config = dict(
    num_hidden_layers=10,
    hidden_size=128,
    num_attention_heads=4,
    num_key_value_heads=4,
    head_dim=32,
    intermediate_size=512,
    vocab_size=1024,
    hidden_act='squared_relu',
    norm='layernorm',
    norm_place='pre',
    norm_eps=1e-05,
    positions='rope',
    rope_theta=1620.0,
    rope_fraction=0.5,
    qk_norm=True,
    attn_scale=0.177,
    bias='none',
    tie_word_embeddings=False,
    parallel_block=False,
    extras=['local attention windows', 'gated attention', 'value embeddings', 'hashed n-gram embeddings', 'a smear gate', 'learned residual scales', 'LayerScale', 'capped logits'],
    init='normal',
    init_std_qkv=0.037,
    init_std_o=0.0,
    init_std_up=0.037,
    init_std_down=0.0,
    optimizer='muon',
    learning_rate=0.0118,
    lr_mult_up=0.964,
    beta1=0.93,
    lr_head=0.00336,
    warmup_steps=0,
    schedule='wsd',
    decay_fraction=0.49,
    decay_shape='cos',
    final_lr_fraction=0.0,
    batch_tokens=[8192, 16384, 32768, 65536],
    max_seq_len=2048,
    doc_mask=True,
    train_tokens=171200000,
    max_steps=7062,
    dataset='wikipedia_en',
)
Each number is 500 + 40 x the weight over its row's rms, rounded and kept within 0 to 999. Layers, rows and columns count from 0. Numbers have three digits each. The size before them is the row's rms in percent of the matrix's.

# layer 2 MLP down (transposed), 512x128, rms 0.114, rows 236-290, columns 0-127
073:462465475468498500467510495475524517542477448490510449500530483478399496479509499557488513512528591470474500437614514570418520478516487485538508500523553500514535566484485541490559528496581524464516561529392523500557442504549528469452494547463480432525626518483472445468463510440541502485557477498468496527547458490466476457497528450460520448511485595475503553519533470472471459487510
125:511532578499447556501481536580498548496561505488446448489454504513483421497542438432416517456481500526483483454530481524464497468469475464461496469517499472470447557466474556477566585500515489491459517506446506489508503532497529451520507545526485552540566541558564516460484499568484541471532527569544518471451507436510493467585436442544484522403514543558447455562529453504458512471504
134:497533625456499463546503453486528538552531448445480532556502496448509489489532531452479450502519507512499529508520530549576509474524553479481534422518452478503498478474541516524590508497492480536482456504450506543481507505413495498518497601506521517480523554489428434519488398470449526550503527531395464479500499517491499495434399532504444514555496443498493498562602527484467478494486
115:486514494396542503535508560484547567508500499512363539439499509519554511526486508464428465452530471438427554461568506492492465483564477505426539470483465475457560506495543485465517482547490544522543529478571457460529474622529509519476504510480506549531520433468586481454388503469539503499464451516458495527503457472502482510556556530505495467501484496467501525526477536515494528528539
045:493423567477525497489501418561510495499506512556542542499443472502494474490490518517498461545517554517557571532541601512526514560485458423555460420494520472487488585443461438411456469562494542528493504501473499463541489534487486520427462494526396451540560424501523511475495485486450575538538562485463554487441470551486466475474587463486475488515513487497468493529477480488526474519513
113:477475510520577528484450468505484517471480434551484497505465478492488537507506514510459558549522507475559552493518491509576465421511606565517448520456468429520546534550447450499535535489481451455520521483500470548565465489507435510520505553500569456529520528385478490463499530508495453542501474510410539420485501432554554473505406493513443474563567512527507514506525499522441481559485
092:522577572527539490534472506469489496435583503515531537447446457574540526520449504539493462568464521498504475518521422531497478537465536464535488516496510446490453517500490505468548470562559493457510515491490504523525452530450554477532567416520463524432486471484516561557478502506462506533490457534413453457379474459565493511489510528445479578475489507505481540443538445439523583514519
116:521459470506529553522484510560523490508493445464514537483442496478469469518469519548484474426491448478506548524582400572474542421519538530493526442534537539464549450522545468560472482492454483550504554498528510540491489515530530450469531537467519373522564597455506532516512525476505430475458510472474469481524509507506413575542487537533468557529438556451513464481532481457432469522512
081:508511461560506579547451504539521431571481509492427539518462498477504471487526455622511492523524502458548518448514496560456562555539507515484492478492517415459460531490478413495518484581459461528502483523504524482492538465461506444564481435442503517483408561544492533475468502502498506481523556519465574449501453464474438561535502435512469548410478480530531525531520494511537564519546
136:622503522496414490485503453521531490471478463441516501451526477445477463541496503412515512543514528438409474503583491423512501474495530502493534604493461511484527542484520473499538518556533490535483531550493470488534514499442529454555481508516561471494520509528565541540491413468460500473462494467560517533462512473557458477529498512491516503484482462576432495555547488580556388505479
106:434482519508513490516422508492424455446553461530513443447529542475481502548481493433475456509439493518464511426554571512455560461473576517494570426527527456524499452546540539508546499528490510521564516559455525461503457441516491552531500545486499514520565573531489444506526570467480437533505499447489506481489513427545557490578475486524490582560455514469514505476517538491439441512441
110:464549487548552572542481414528482475559500484485547445441582495535509441482512555446470454504568502475481481478555459528515480491458425501461480440463516451525549490500524509541428447498473502520447531514514446522483540478431541398491482466524485547501575412577525523474489502492556502493522506508494479551486552530484477501590486478548473536424533575449490469549504476520495454473549
008:511556557506537490535492467446556530539476467451514510503555534519509473432492482515474538517493528476464588490521463513453474524445507532482500490543467489566432456478566560530500533456499520467507516534590489537421502549465547501483516460420491552519522402552465438442521445527504488518552452509394552481478529505520444558439463443430458580473495469536512472544476516529526545502513
094:533480508501428532534516413545506526596503495506423392477491464538476472512530441435523466464519501445555481465546494498484481489407494527484572530580424502520449517491507465519492567523529491537529489540478529493533520472459478531532467577456469578535519473568484448428479428468544536465497488536448472554547526463445492566574519439486511498446527510536515503480499495512490550527506
114:483450496499457456543463449509469487471449490540467520535410483530499508530514512480355469547464410547484504521440540508521535543519577486489562546532585452606512509473521527487532489463469510433490467475450547495530487517501474498533519552527455548436443544458519569508518476568459562495490493452466454488583476514523461556549495533519524484474541475532509467464458466552519490498533
098:515530501510453522582524583478425575460504540524456495503470583481549466531401564489498531486502550401536509453495475563506501465450470463481480528538466491506589470482550494541473518555457448554512587458505477454460555494536506494518492481475456511455497487534514508537547418452472536482539500495472525501481491512478539475500484459463480570508525499506475489453538476508622504514403
107:561483511469498534396467461481493530510516497496490456452448511541563524521447511526455528466467518464525456467543560436468509528566557459505535477525509542482486509478510490410488527473536553611425449524533523468508570526490532460554499524430498554454491458517503439504547513491498507473471481467478445520510460477483447580509535457522507540553566443545441524529569408455465550481529
106:495515474491502466528491518565465528510493485445511446496542514527407566503471416477470501527445536549486529488527465545522440446390443539496509458495541490553490436447471518547479524465418478499496471525543538453499421501526550550478532476514514425462588478606515528485496477524486511565434486520450493476561486508574475514494513527564504523501501522504446555526482530508512452566585
116:479488476461521516477543528476464467543498477493547467438494484407452536554500440538509483407528413546509492524504488476442541513562483503506484492498426484513436518489599555521511486509559457507482522540545571524491498493548494491525443525497537501443534488560487518476552482483514505515540497535462448492570517517500505511511512388495461607470541515453530426531529550422551529411458
131:512521488362523482511485496480463514518505540479450481475534548535445505527469541468430480496557510563502513565536526509443563496460532499473487569446452542546530468495506477542531467508514549514487480434446481537506487472484515530537551541501540507416563458484468502487454523510504480581518494515472444548501468438496547504528471523451527435514557579484513515443444419503392458562560
123:533534491544517524575522494514479389493523527500510497461477463490483493489447467423529544517467498523601510486487490477512510532497539466473541421480490566505501473500551563491496511460513421426467535503541577487450461523523555486496452439540460505502507538474467547545503414516471385481562478525498427540516433519513516519492510532543494542444520580456440512426576508513510498557531
107:506525462490509516429539552562437504528501562540441579466565515476477488503503498561503497484524512474569464516542546503522467433570487521482469436542479482468601505535509534484498570469452495505564460480433466458475607533505506504430514467477568437487491494470514548427545467492486489537476466547484465456521519450578518504458505497471477453544473496443385538481507526536496522551485
106:497509502421506553563464512474549452453451411513489456522485510416490541462541503556418478609500450453597483522528481525502500429479491491445431506558519488428524523511497461537423514542505453477549498460485458530489576512533534479544439522553501514531510490526471546543520479558507499475519584544544516524478510437451499494546423531467476521480508570468513513458524498529461507447485
067:472521450536494490518519527431464488505398463519535542463546478512523535476579450477483445399448421509483518439571553482462502430508501563566506505516539499523461470524504529473442496530466446514528519527554531470479495458565491555586495422515485523492587546534541450475528475539497463488533522558475445488475484489515540480459478530466588529539516547537515493563422476539462506526473
059:511490561447443493544527448543459568555477525426534541439522501529576498435549480543542499433502499466462510509515504471496541581519535480534483495527508461496568584482471546454546522534572486520476520502541520471520463540460463463477552498480485487443485416514457513540472407541536525524526555492467561430438463501480515513535470513427499481482531386530510507457512529542490454446547
127:441500525465515500512524528500444492470540554456438549461452519480533495473424490547453454539461486486526509482408489543545466531488545490533546494533502556501549524530467523488502527496482551432495384538500435500441538529542511514528548539486589500447530512448547582480455497550472531559479422441402463523523475472494507557527429514515485518519492473471460587515554488548482489443512
034:477459513571424486455536494476464561514414501542492485493586564496554526524460541405522487476480450473516490544489514481462541465573486562491420561493515501517426513509510519509546491456562433545426559441494492498484451523529537611514514487485555474486454438445534489501498476529464477528489494479447544468450500475500482524434461525503565485537566539539586485496517505481505472549471
009:538551489494443587518446506534519559511461520545537600497460460549487504484514489446490563505503496492471548426493483466518471437550541476481455540512426558412530495515466490549432551480548555473491477537477426558488561508517527497512508503509540491591508504472434497472471485499482563501467526460480523551500434500472471434564498405491429459535486499476534545486493481485535500552410
007:511491534554519534456502438450477543467565430456519505528446476510463535521446453437466474568556573399440477566541520498471514560543493470453530440551539488583514488513525484478457499481463465531541524463485486543472494464503512508568462510388405543497527472518483554521492461504398513562530514514547443444482481521489506552488521539522479529483521529539485459527485465553530510544515
126:470496512511492515545477475498514517514458439483442582470520477506532519528524461566490554549520536521490477486554625453500516451430482495549593438444512481520499522433497501472435501458463486609517465505496493486511429527495468486488473575482471481543469550487573417471481553506505503455464481518530406466554410441479574534509546482491494461538535497528523483529491512556479548530480
137:534436447503556429562440516478443517518549552472499588560442473559465606541457466531404464480528429522492448480529511561524511474517499508488474505480509567463516504451445491542483454459483514526493497469497463526495483481523469512514453513517482488479481474500478516550543550480507467565497482452598488465558410477560539573488515538497524530482501499462508553482523514580418442464493
014:559507470493537562441467544410475542564529462474549536450486536541537510562515506596568478537498439497447442427537473488452568498497493450488454519467557498493587472496511477462521511561497484535509493480484558506468549469480500499545472468510453448458531503470421521569528563458554492531531535503540510422485473477569492482475474528532523477473555483584514496464502457479404467506473
086:596540551513482518486485506544569532543449489500437486489432511538520591494540513551543518496483475489542503515469489510470537434469495512447469549503555542439540489439441517497500496496515521517466457480500480437537484484503467486499428410467495515544569517546516475547535462466536558510500438459574525407529472411444601458535573524477523505498454432467536506493465494528525486444478
111:519555490551479598515449557492463525530491555442530547487530507521481550463497535413495490393529435475545544479538497452513498541474565530524479553477459526553492537490483471477467525422571507487493550533536489525441436502489497461424433526415501446566480492507435468518471520486489483485485440519484487467498472536576469581574492533448484549453502520522514475519512509581474507497445
128:429459566492490471484551520530518504490431503454423546476520500485587534473447552481501507527438498484488533534526569482522481424487481514494509520567453550535480501496497519516595494505433493477510435542448479444420537503483525471479483508515531489417548551451555511474523549553546538534494572563444477535450463459472493502539494564476570424474529456474573503520538471552445526467517
120:523498455471473527525488465500560510545485484494553527457486524514448526435516485511497473586480460551551541481480507604518371518492489518546486599483518495552562446435509515446583543517454470505442464453498477490528525481540498501528538497496514429510544524520502413488500465438482513503542511569446494514456483462508480547505505412561534517444486428509469575480521460497467555480555
126:585474499496440519579422472544541490462435534484548475464447524522504430470509525481458512511544486494564496545595458479468484513500563531462525522481484553473503515526502539537451488520454532512428562512541469474427470458432442487528523582540460553416467491517509481452478522537429499541507556550503440506541477495488446511524497555607518516492514531454533465570508487531508464446505
134:515521519463517511438490562524536520466547502478513515541449562470373555544504471474456528510439534535528480477486401543441417548534470520495498505454477485530533498471482444494506576483516475437515446506474502540475520526510570539549453527510471479513514577487505463523450504455508471546619517422471497556471473565496452486532531528461554478520483455546532433519563425501489477489513
113:545471510500497443546427474460559487459485412465522448438540499515517508527542484511472504540538502562557582462538504540470506583513462435511465472480503538522450566483520468426502496504508481453479498507429474522517468501446461516463534562500501520514570540473522504518477422556445459430462503499468494495545518489543392516463464492506482498555497564488457541519607480485528495523610
103:453450511541466524520538512537518506505523437462543501488570555457441474507489466584540535484488466468493443501506541537501508479538456511515544542510389520489551456449430603540461543505568467494532457448460466457544515538460521510539476446469502437501534474450534492484508491451561470501504489440479528508517584534534489507433537432539585496473526440497395528457527515547539510504489
133:513548515526461478501514451487458513500492528483454521528531533475514527529432457553463473614487555478550500539497528424504440551512514533470537463538570575437501481517545474471543514542484478451432475407523502482404455490488544490555418488485461441419525501503522440461485568526593563469529488496512487518526515480422562512502497480433479500524550450516499541503530525567517497528477
055:472544458563544496488510541519436465549505553452526481486489585459492454527475497434505439492494571429442484509466533489477530479553483490518495486587489529465490539555510468528539506470481531512551482558422488468526510569533408517450578496554519470546478490466501483518493433483504469492604499523395422513508463553425504531533528500498549551571521522473441484450491520476519508515450
089:441477527492554442505556468466469459548571524554563510522490419424437497480500508524480477546553518535413564489539537490501512546514495491459546499484498540504426444520534405529526501449553534542463555544498501453513499488490547481529427502518428570525470519476539525555551448531507496506481521526478489544471459443451462531470533593469526481502530494519519460447407475454481525426491
117:512525542512384475520486464476516469497421488461506559457451521470490397571429478483467481479518481544557497500534530479425495517534402493503494519514455525580469519561487511530488556481488487542440530505515522506487569481503554525486482565516510524565502540486494537471438447480474563502525591475462532477480502562478507602457480414537558468485516528471551494501513441509440455493510
016:519535457543546475474498493454441539472568486567582558468548435489530531528466498515475534534474505396429426522505435504571494514542469523496508480494475610539531526486543520480571440484510484523505488501479556478455593499523440464513508455476507527444430509473503501470566457459450494540518492545581468462524451477550556558495463486494469498521516529493511509501438537467500422532453
104:487538573571502465468408529515474514564500486571481534480519523545489474573434526574509504430489498410515551474491545503518504437488493517472484420545485463462516440553522524497544504580510563519550460528512488473422524511532542521462452505503487483508514458500536529492460502464393482537480515504440507515516461570495493451529540524459510427467454488529490448477540516447438598483551
106:580561528462514514533456516487529548517471541558487515539511480491506442491459415509522563458505561507454560457452468495512506434471493524462557507418443513478537438519536551552502494600483465470487492499524567433570446478495566481518484476514477480492424509465524505473469493526441468538536453465538502463508502475459407540425585519490499520498528447516446497474577578504532539491514
107:581507516513524450531495482532499513488491555527546513497501540494516522500520526511538498439528502518504585502473514489450473564431429529436538507542454497522465527551484517415502505487465488466555497492478514532490550529496459493462490503486494498465590508545435652453467505640552487469507461561493533498505486515494459475460437510471454474538520427491477476448541381482491458497507
114:497521526506447504450565467497523453504564500482520516593501483461483425506407495450499510516467513481507580473560436537495510399530519437449472560547460507587469505469490567496498533470514504510530498520521443472507531500529552472425484498546532513492467433461514480513572446570459529478612507435500449528501551485479518500490554461517486438474449519458530496533492523488573517453554
028:509466467543525512550544473461494542488512493438436497509565535458418512537477472542480486540536525485484447463487474491547517551483499508495527529480492452494470521532472477472446551512468447557499471507517480427433542508535543460517395464507377548503464528541512530427494506484465448523511641480524494496478490549575446535493522514467505502505566477520490517427567544491472540584551
035:541457430491416572407489449471475516466471487474489535518490514557486562463526469619465547535451546460470469476465555524502480576509490492575526510525558471457526504460516528540426446609475500478500539512574510493483538489497499545460526498419452580499499483511499481548449487526527497463548395461470468528562516503531483473516464497507441539514467493557481501550460486509495522478492
073:507522462477548429483494517470512519490486511510481455516516486507461510427482522468570482510551564513557509366469526515473495466471524491580517437479546559476503572436536456541464514533452408454504504491477551436487538550462495489462506521457573533543564444515508519493526440503466549527443477533389433490540473489477553545483467471540512497513481535510475521549600474529520491468536
075:472478472504555420598494554502469460489534507614538553497524513439441494525462478475515554432545505488503487463501497450449558558550512484466475535490527564494515495554398441434461450552463494525474527501501426495497560491472448502498480535462536488486471499540528517466496398508512535519572546562468550495539516483522505541532493419492465545513505518514464416467556484467533473545514
096:464488492474456550564473574511496558532487515500521497527494511459466549496466542523493497486480551506506490514526575490486510510450555573468454588495478505600527517520455438507458454545469503514525505455485566488489511517504573450556441501461464574403450414474476388445483484544500484445513565547504556575486466480465456501485465455463527521524534498453472469465477524508520441538560
091:519486593539468530604588556508498479553460515470510568464453523519479383520429566539442553462452496474513437569530503508450535486459477484467499512506418536454488527452470486527506551399476534548473484483455477538536531467538480498481411507473486538521489544458514460500538565510487520449568495449493471467508485484495491540491512464522474536543485444509563502530517514519451483551544
# layer 2 MLP up, 512x128, rms 0.229, rows 237-290, columns 0-127
132:544518450567500515532440511450529510430504497455490421536563419443519467469484459518468549475504468532461482571539491508500529539464517498487447500438494504548521475506428472463486473529512471490537461486490538526515481526465445524431500475548549563497501444431479483525549523497546625373453519481570474483501471459494525543492530554534518535458533497482509497541512553534536595506437
112:509545497436473478530546513473526479560511428544510477532524455561514523470459548493484406478470534490532487493479549490431562519501459484509504489497512424564478464467536521459496556514509518524524435519497424518502459467453543476529552435559509537504461546499490455628499452488568485596535533537486502523432453542468540436540518535515507494521447469424511501479456456433513581475525
121:461500503445523520408524481519432493547494503504448503537576486534468459461425582520506483530503583459475470436457513469516484543470463504481479488520456430477510481462428480477510524489556526492437510566518512517517529469508496507469528547540568468486482502437510486499513536530481473611568599492441524449490582500539489473518583472504497513554581473556436471471495540520458524437479
045:470503516436564480473515434563591517505548519498531512510450518482461498564484517551574396540527448516577559532495445536591467562479489475427517531492514480468482518405416440460495521542519439431503512544502506453438537505488503567444410507490468504506479464584517499489491508530440485540500477509494501453542482468485552511502462530476439515495486519488524566512488468493473524464542
104:546480505512495491450490508491552566555498575548434441424443473479421514526525431523460453480587446496559458544519494455470533597534492520514517513545566466501513399533471486458480440412512569535468534453457556518487537502518520485491534467500490529520517472496500506420532503473535511515510509531547536501525495482492482537535462515505532468582520522497535426511495489516500385427506
087:559513505437534471473514565491479527477475524571502502501470508568472486461487490543466479550395478496502483512509492526492489532486550518542493560505472487529468510406527514435533443513565516435494542509542485548509559445527556458477529437499481518390442553563495512496525506478467526515481512559492498472441457500549462489481509535489429527477465557454429533462553416412549574558507
118:498534484526516507526520551454511510500528503484496445471492472526529551482526459557465511492424514438553398505460517536482514547457527490486512542467550497497478544497436461472530550532561504479415458537518524460501539488493532564508508443576567532479469417480465573556500475457568468481511450547496608503472473438526565493496504478495458522496532434445532462458453500574509488389529
084:472539422561487519505436526483537426431471529516558524460515550484482484503425474594555483535591483507503499524542533555567596584555448497513454485454518435533499514500418536469514453550548461514474546529429475483527508447511478431422449512450456508498515479541509467497500431498558533464524501496510520491535497512530482524572498487508550516478445459445538518491490459438514521519493
137:549519469521507541480463494510510481502514458459441493507453451436497551529491522525508465465412548539474531453478497370514462570547487532557536508560465496481508546464499442491515589415543485539495495537539432477496466472574557559574550496485485546455448470605515494457509528483482453411457500458478538528505530467514505506535479530472515498507512561544498523477429537474482512566473
112:501473503545538493515457550420445505490518436562565498516482566520558506404491443532516461534470538520446451495511494534463552491483538495550519463549450491489502452508485505513569472452513473479420517507484468465540510497501535476506523504572535444508520468523494523449491553451459459584437440559483523500510506463508544376547537492519506542610481438531542507438533501517483503414519
116:491478441441499548433504483505439506430608479520555532410535457544466521461565567546499492442555500511474509465482495546428542484522525552470448523468518503496505500490475461473524452536549488508498424521526455474578535568525509568512456527559487416502529439487458472535519467501470547439464467513455480434475541511586529486530535476525480523542581504466517444546547500490538501485499
010:473489555532483467446527522474481491511526505524507563522524492490541520510477528490482438510463470440509458450559485501504446433486547476583476519507462511476510596575517430465507532501409486492468463483459531578590489483494510559463422520532571456498517573441549527513522500442524436515491477495541470529495527505491531510493459567515568457566499568400410507509489514441457490513476
101:508501501479450433449522479479395458553534521480526491538483490556535479522542510494517438449514564522547457495452470451456525445520509508440554491553449504478477543523497451485509448524519472397490532436577511467517481448436528457498509498555521491523518469542515483597509503527515562596603523551481489413498519545513498502487510455440512577547483533568448488485476493518529524467477
122:435573411546475466454466489459522468516510555463488525530491515491448500508512517477494513528546474481517480442568457477506552549444526522517548511488448470506455492466411455392490444535475477537454508469537542539474542459499554571468533497547544494507602476493490468543510543513567493455444545479443564526478583500528553453448478520529540428532466516473449517491496554574503475526517
103:450502446470416454536485517507501532488462472527552407485523531438492601491531530534491509459455535464514497448552434545486562520474457541494469489473565512495555448543552414527519536491501456426519597463466448529515504501560514520575521508528523540481470443555517530499553540522430548461426473460564455497515472539466501480523517516499494519473507531527525501481467436580535476559470
112:440475517512498477498520469508467432488556563509500475553579448457533505583456463544493536543501537540510475402479456472468517562556457537494553580535560493488518557508527530554475470523514522461496594509490495485500503511475479500471437489514489561538441454504468455513442501486538443479529540577439518433475474515488455534416515556518511522534498438468452549514547502469386474522510
103:526525442463473445480544487451448521555464451568502559547504527507499548487539560559467436502466424434540530437521441479506569485498555398485488491473450585456419467499583485431457551523531555555436458487523470514406551440492505512498535565519474542479490496512502492516504470518536489483540474484473504531483524492558540526470472537556483541496487433507486481479510471481522544494567
117:495503497525519496541475485523484494526507487476522474512492418497475513537496513514461442552571499597513455500466474454447533453429540483502453468465552461561495511605451566466502571534501517512488517495515496527513514470497504555436465460519493499473503358526580534499491500387526470503524506539522519508519625476479565472463501501448476496527480438567432501504441453503481513497542
130:478446464493540519552447527524505449567554479487480550488524466498555500568491563527496508505547493533510468479490502477478596474429418503501559482496468490468527471575551439476457517483520528479482408529463497501481466516529467470489506477480494421518466434492481450555495494609500610506497522529464476534530527482476542508512486562521551404517417476530565475491496436509479489583447
121:530515486457548498524470418441491475444545502502588507554507493531481511509492542520534563490457549518564499503569490531455551501482477454469482461566551568508571543511485525466533516450530551519490499524487495445557491531579498518462441493466456459483415478582394475415524452465507532404567494498524522500493504513451483429501562504490536520541465512515451547425477515477469501513468
112:486459473527499563538464527470495572480547526528408540526542494531518541561407490531459536454451519483546391530499488538535512486540479482525494460474464500500483547416460551459394514495507466542506415562481473474556527464538515474452518491492515550532520521512432487447569544453527519490508482520521552573464447512523584473455457455504497479518487475512421445489542546497551534525487
110:444553443490556546580497513430484477593534481495553532487472525526540439554427482441497487508519544502518446490455474488472418478469469549528475459530504578491558558476512504504508581450469497558509524433509515476483528517485525490467449535530532512485474502522458493598480536453560476428493545559534566482446503487497425444461480572527482448520439504446467509515490534478524542503435
067:531518513503500529542498500493401526536490480470524436440575482513502480471505516479471489512469480450482530511425532477520475546455502498454486450531542411569533456484513524479521399541530522493450476565472536456485497518547496456555524468516551506542572536524503501497490504532439475525557420498547583511492423449400590471484482483491521465494485440563580486495477484556435561491514
065:540509472491492493500546435485545580540464521451542441451483533468548479549495544588529459499477521427432565545429497507501527451463521483493582455562526495451472455437487466499449527492527518569486542461488525538490535509498481553557444574571494510600464456539524484416508518549518496537495507464515520446522457533509518519500458499485478471480438446531523580453491445478551483496442
133:508512483514507486453502460527522415531466475471530546481502486506517433557527512481560510487531414522532563480586497558530461482514423557478418523519519427482523477489423559499552481486486495580548583461588537474478524433454482603457602519449444491519525529496510476486561551498556509453517548485508520400513522484460496464504537472509477461522481494504514490494486480508441517496475
033:498402503529461506440550521481490590514460455451506500478582519520595529532497492514436442437425579461522523514458500498492488509483548503459432580515586488481481457466462512522495449506587485485445515471598514515565505480528561521562515452514579493478486493490453542484522569552477473503494490482493558423523522487462471504479476450508461514496475520499549497459434486500507552537541
010:436591535515451497541494539528534564459502456495535505517537498537517479573497477511489518455549517513493465439541464487496486468531447404440527491499404589472508475532489475522438534516528519482465533589422423520462566542514541483489485457516571569578476565478523483503484415549494460496473547513470542445488517527501517455501453487502529526478553511510498497505467497536505420511410
008:451417550514539481540481486493471463452496510453466508573472500516553526570467502489469512481541453409488519514520392484479484519542459435452483449514516481426505510511482478447514538537438494498476515453539568506461489468501498586516528470503521523535587516515464538535557428454455481589533551512506445426464501459561540497473466522489519575465503548471561470502400504519480533501474
118:502484467485503490459412552442464439526525523479544517568457578511474489561562551543521430554482512503480461476508429483407474497553489595516521554487482512469517408501524459457517518490494513464494531530522555463533512544525473519525512507464455441507496532443437534483569546529498588499546448484461492535488597515511489556476445563488524473548460530505521412544473455479482479473503
117:559454459410494546513530485478487475499515517519501500508460493520534526437518503532544488498525575482519413509496504483499485502490569397503520552469528509452546453476456480509477506534569430595431546461529477537488510461549402498508488464511416492565473527479495459501452526457523506454560534494541488477516511556580533553464508582564548469432470496494431450433494487550484527479499
016:589510469461543560439561542504597488543453495557449459491519543579470542497538485544514503471441514470521486447498428468433463553466481536540476439498530547438494583478507541502504519479490495538521508484447435538466452511525556466549489484500432467449436516519490532502457590473476502448461577500500538466562499543549520475481444496496457555479531547525506504466455523539451466555510
089:465503494614477529514462429488489442562448469470505440523565490508540459450437503548500533565437566531430548505501474471545480471497508469526555510485507565521521543471533477483520512520481530563484492554457499475496535523532509524521500582536451512495603496418510454459490492511479482422487479549533505442433518558473496437475574460483475465481480525458526454489475544467583449545450
114:543500509434510479550485515478561455480539483462457551533466575507561492532494510592513582425440572557509489486498478469446523505465543582518495533539433451479538494472584527507467515422535534506524524484519515540522465433453467419495464478474479533466598478555439495482492483481554418539480439460523501491484520524488476513510476525474490463485430531565536518479480595470495495527502
129:522483469521478510462489521573483411539561520493475540495535393518499543478499530518530416495498468494506446484506535427511531578553578556477487541482513482482493437521348476518465516515521569589510537454516501573488504543502497566492518484533480451482412461475474457546482500532499472492503474485425466515519461502477501537505530540465465546540386492488493466537506486505534540530500
122:494502502540503458479525493511512530499506520521510537425440511501536529556467481454488474546499464518515474536531550544482550438486442528477442477579520558487552509501502553432455566481534531513484531536446530475421440460460476543550511538533528503522546483440565501502509431585559550470504453459536523562467479467435540440462514474458594516531527423480472464493397529526531428480476
126:510477402537517542559510503537436490436561583463523462454482495568463466525478556544491538523525546532527479490445506500488512502527496488466457431546467487476527456484517537529509486528521483565455543473525500411459471494424453483497493510516464459546554521527559563531523516500469561526487499576486573499466504490477443451478519494605459441527426524509498491443541465471541394545478
117:469512500561555504476476476458459498461577559478512492477483406546546487491448502479546509524413500509408515514486511568529470556490496523434474507482537411505527511509494528515507534516542528473493607525567524464568531446492438512516509541488550389496490507445451485520505455529526507435531540509473552462531582465595479513470486484553538451527441433494516486510526494547487514520446
121:613484519583498556528478475522485476506478563489451457451478508520522452512466528600525493528501538521461481551411463525490465511494493472450523593514483455501447430452435491482483534554563516575517502486582490536446509490459472496434489502531522517557520473539481485583525513473473491511538439448509516525571492435509444460558509462511468485471533480479468571535438441484562518469502
110:517514508484425479486551559482541512552490466452481426427482439532473478455485476572511498454475469495513558529461492491557476545612478526482489506514539469448579548568488453503531442474541479498453447503544491532490423483489552535531492518506554458419497509550531546488529475528496466486552582462496430502602479490513465525484522463545502502534440526497515492489404512485486585559483
121:445435432516466578495539453476541467457515434510491526489507510471498511478458514526545500509423518532569546511519517596525455471502467507568472540531594497572486534473496496458534509478525426500498513538449465483502513513486454495569509526541463518540534502460553486502419553415518488501454493534564442440492570535485500460529493506550565492440521490499478481393460506498605500463490
052:456454509493543503472442502445505531534484515474556496485506419468480423452508529577467515539552491492490507563452531437470548497420480433529484477518512515484511529546555592588460518488529460534525515517513442476561410601477492486507564490492453534541444565483486495492515529545475469487439550429522513565484456427484512554512514508518539454525535519424458550510451479527523522520473
098:455441471510488416487476489506516445459441488471481491526509541466521515495548475505523542500464504482540446465537491485451498494459516556520496523536450489464484517540482447483466533440433483456535520445499497542569567605546532486472428567502565433525534513462517461510525608490502485496523544487586486556484551564496549462535447476517469439510478513455545443438564582490518560537481
122:521441530504525547520507536509493491498552523576495465564438457455557538405571524548522562564459509444537477558497521413470432559536475539502541548481517465485481522502524491436557487461503498506510456539454493507528472577479563463556474515530512475409473531443446482541435459501485504555531425496545446498475448531481466508443558490544487500472458448487561465493496487575474491472501
016:517475410518469489542491502526433532456591472529566537437499518469534574496438523505482463530512513418477409467518480510510514453562487432474464441453462559565590470497477492458535466474488466561473487465517530509535559542518438516516530447519489499460507528462537505460527458459481481561582546519568418496517435514578570493513495498496495535478513515547498511497465527531473464504434
112:496452452512454483533477512500579501458494571521459506490438510527566609432568515503500468378533488526547435434551532449444526505516566528469510451511431456431516451500455530484469455514550553503574476462467441509501569487500537445532563466552517475504528526541501461482525535482566511454485503485496437495478496516530473494498566518481528477473574535512491496512555461574492506491477
117:529554454485505477534472560555544548527579441501487524536580424485499528492566459490461471453484527517477594513525471478518552540487496594527455499456524472419484505460520443492492546575557463521485436495502518417564446477514482517542487509516501477446497522483512530480503503487533396466449481555493480488530451458460499450448546499556556459571548531478422498463468495449482475520484
104:437515496470524530462484490492426483485407504462511476513612495462476549540470593523538514492536508498529594502457400483497457530521475451480453498493570492465519501479464450490479515514567521555600543475482508419518474535525497538475544467491473511577512529486502510548464514451435475484550481463467501466506444528535462498475508493532477488459501425522453505547464491590474557516592
114:509560472458491523414467497460486497525658502455494507542506479551435537446494500454505522514526521452537512511489543473466490533508547425450427541567444550539463442464501470458441524465500486492538442515550488508540477498511468555482479452567531520493514427567449521506507513520543467501562506453551481522527514450465576413479497509534532498521524417480544517506534518469546478527565
028:529484578521524566471504494520495475549444482473498477483476444518465488452494511535488393532483468508553539534461512490520510590526488533419553450482523467459504560605474557494490501439518500489517474493488537495476477532457546454502513517472455554485518493544516516640461494501501537559422561459449514503549488452519483448516507474580600493452490527491446501505441533493505500433449
034:509511461467486501457451443501491497509581472440477554556469525437519434500544484572516465495488502485478527520521470446470575407496424509532539464465518490569461510513492516468555500492454532490544486507558505467561548520464506466581529471501446486524523485427507484454494544535483437478449403515500520542493511545554484552530471548482616483522511534607534470566489472512539480444504
061:548600439438499501516544485461476571495522486535525447541479470473498483447443577515524377493487542469522449438499491464488556540478477482536492447539472469558549458500550455532485515522447468501417510467475517441461612430436461553495523472500539548558534470482487522470561504543505547547560539416524449544513517542503522477486494520507508496518469530494516471476510457492527521541555
071:509524537513509510509467427484520479499489483461460509433466477539528513450448522504543450500474528551479491502520512576558530444430457475478550443524469437500573475459508494540498542427434536458536430526519483478412457472470527470600527530569523536537506491492504457522567584501625497586488482521526466533469484423461564492502466499499557461520499521543448558521472499525500478500485
094:556472523511496528508608459504479526469534495583543524541488472503588489504501530569533427422483473525517436542533516490493510489438463415532467566544488472458502486493523481536507467512503478509570514465468532469531481458559456478554461507517491475482573535464476423466514515579548539599474486572488500451504434433468479475537478522483517453523426543451499500431461517451514465465529
091:488511473496571432492476550570522533493516539462503505585504454503490495501420534509462558428440515481549495473507475458488579540468494484487516552530466504480521529435459449541458529458552499457523452471447474525542533529509470524545497496509566435513533551466470429488531467529445508449524434481506545500478509584466485497466513481549513581507530500465542486452405502505476580486624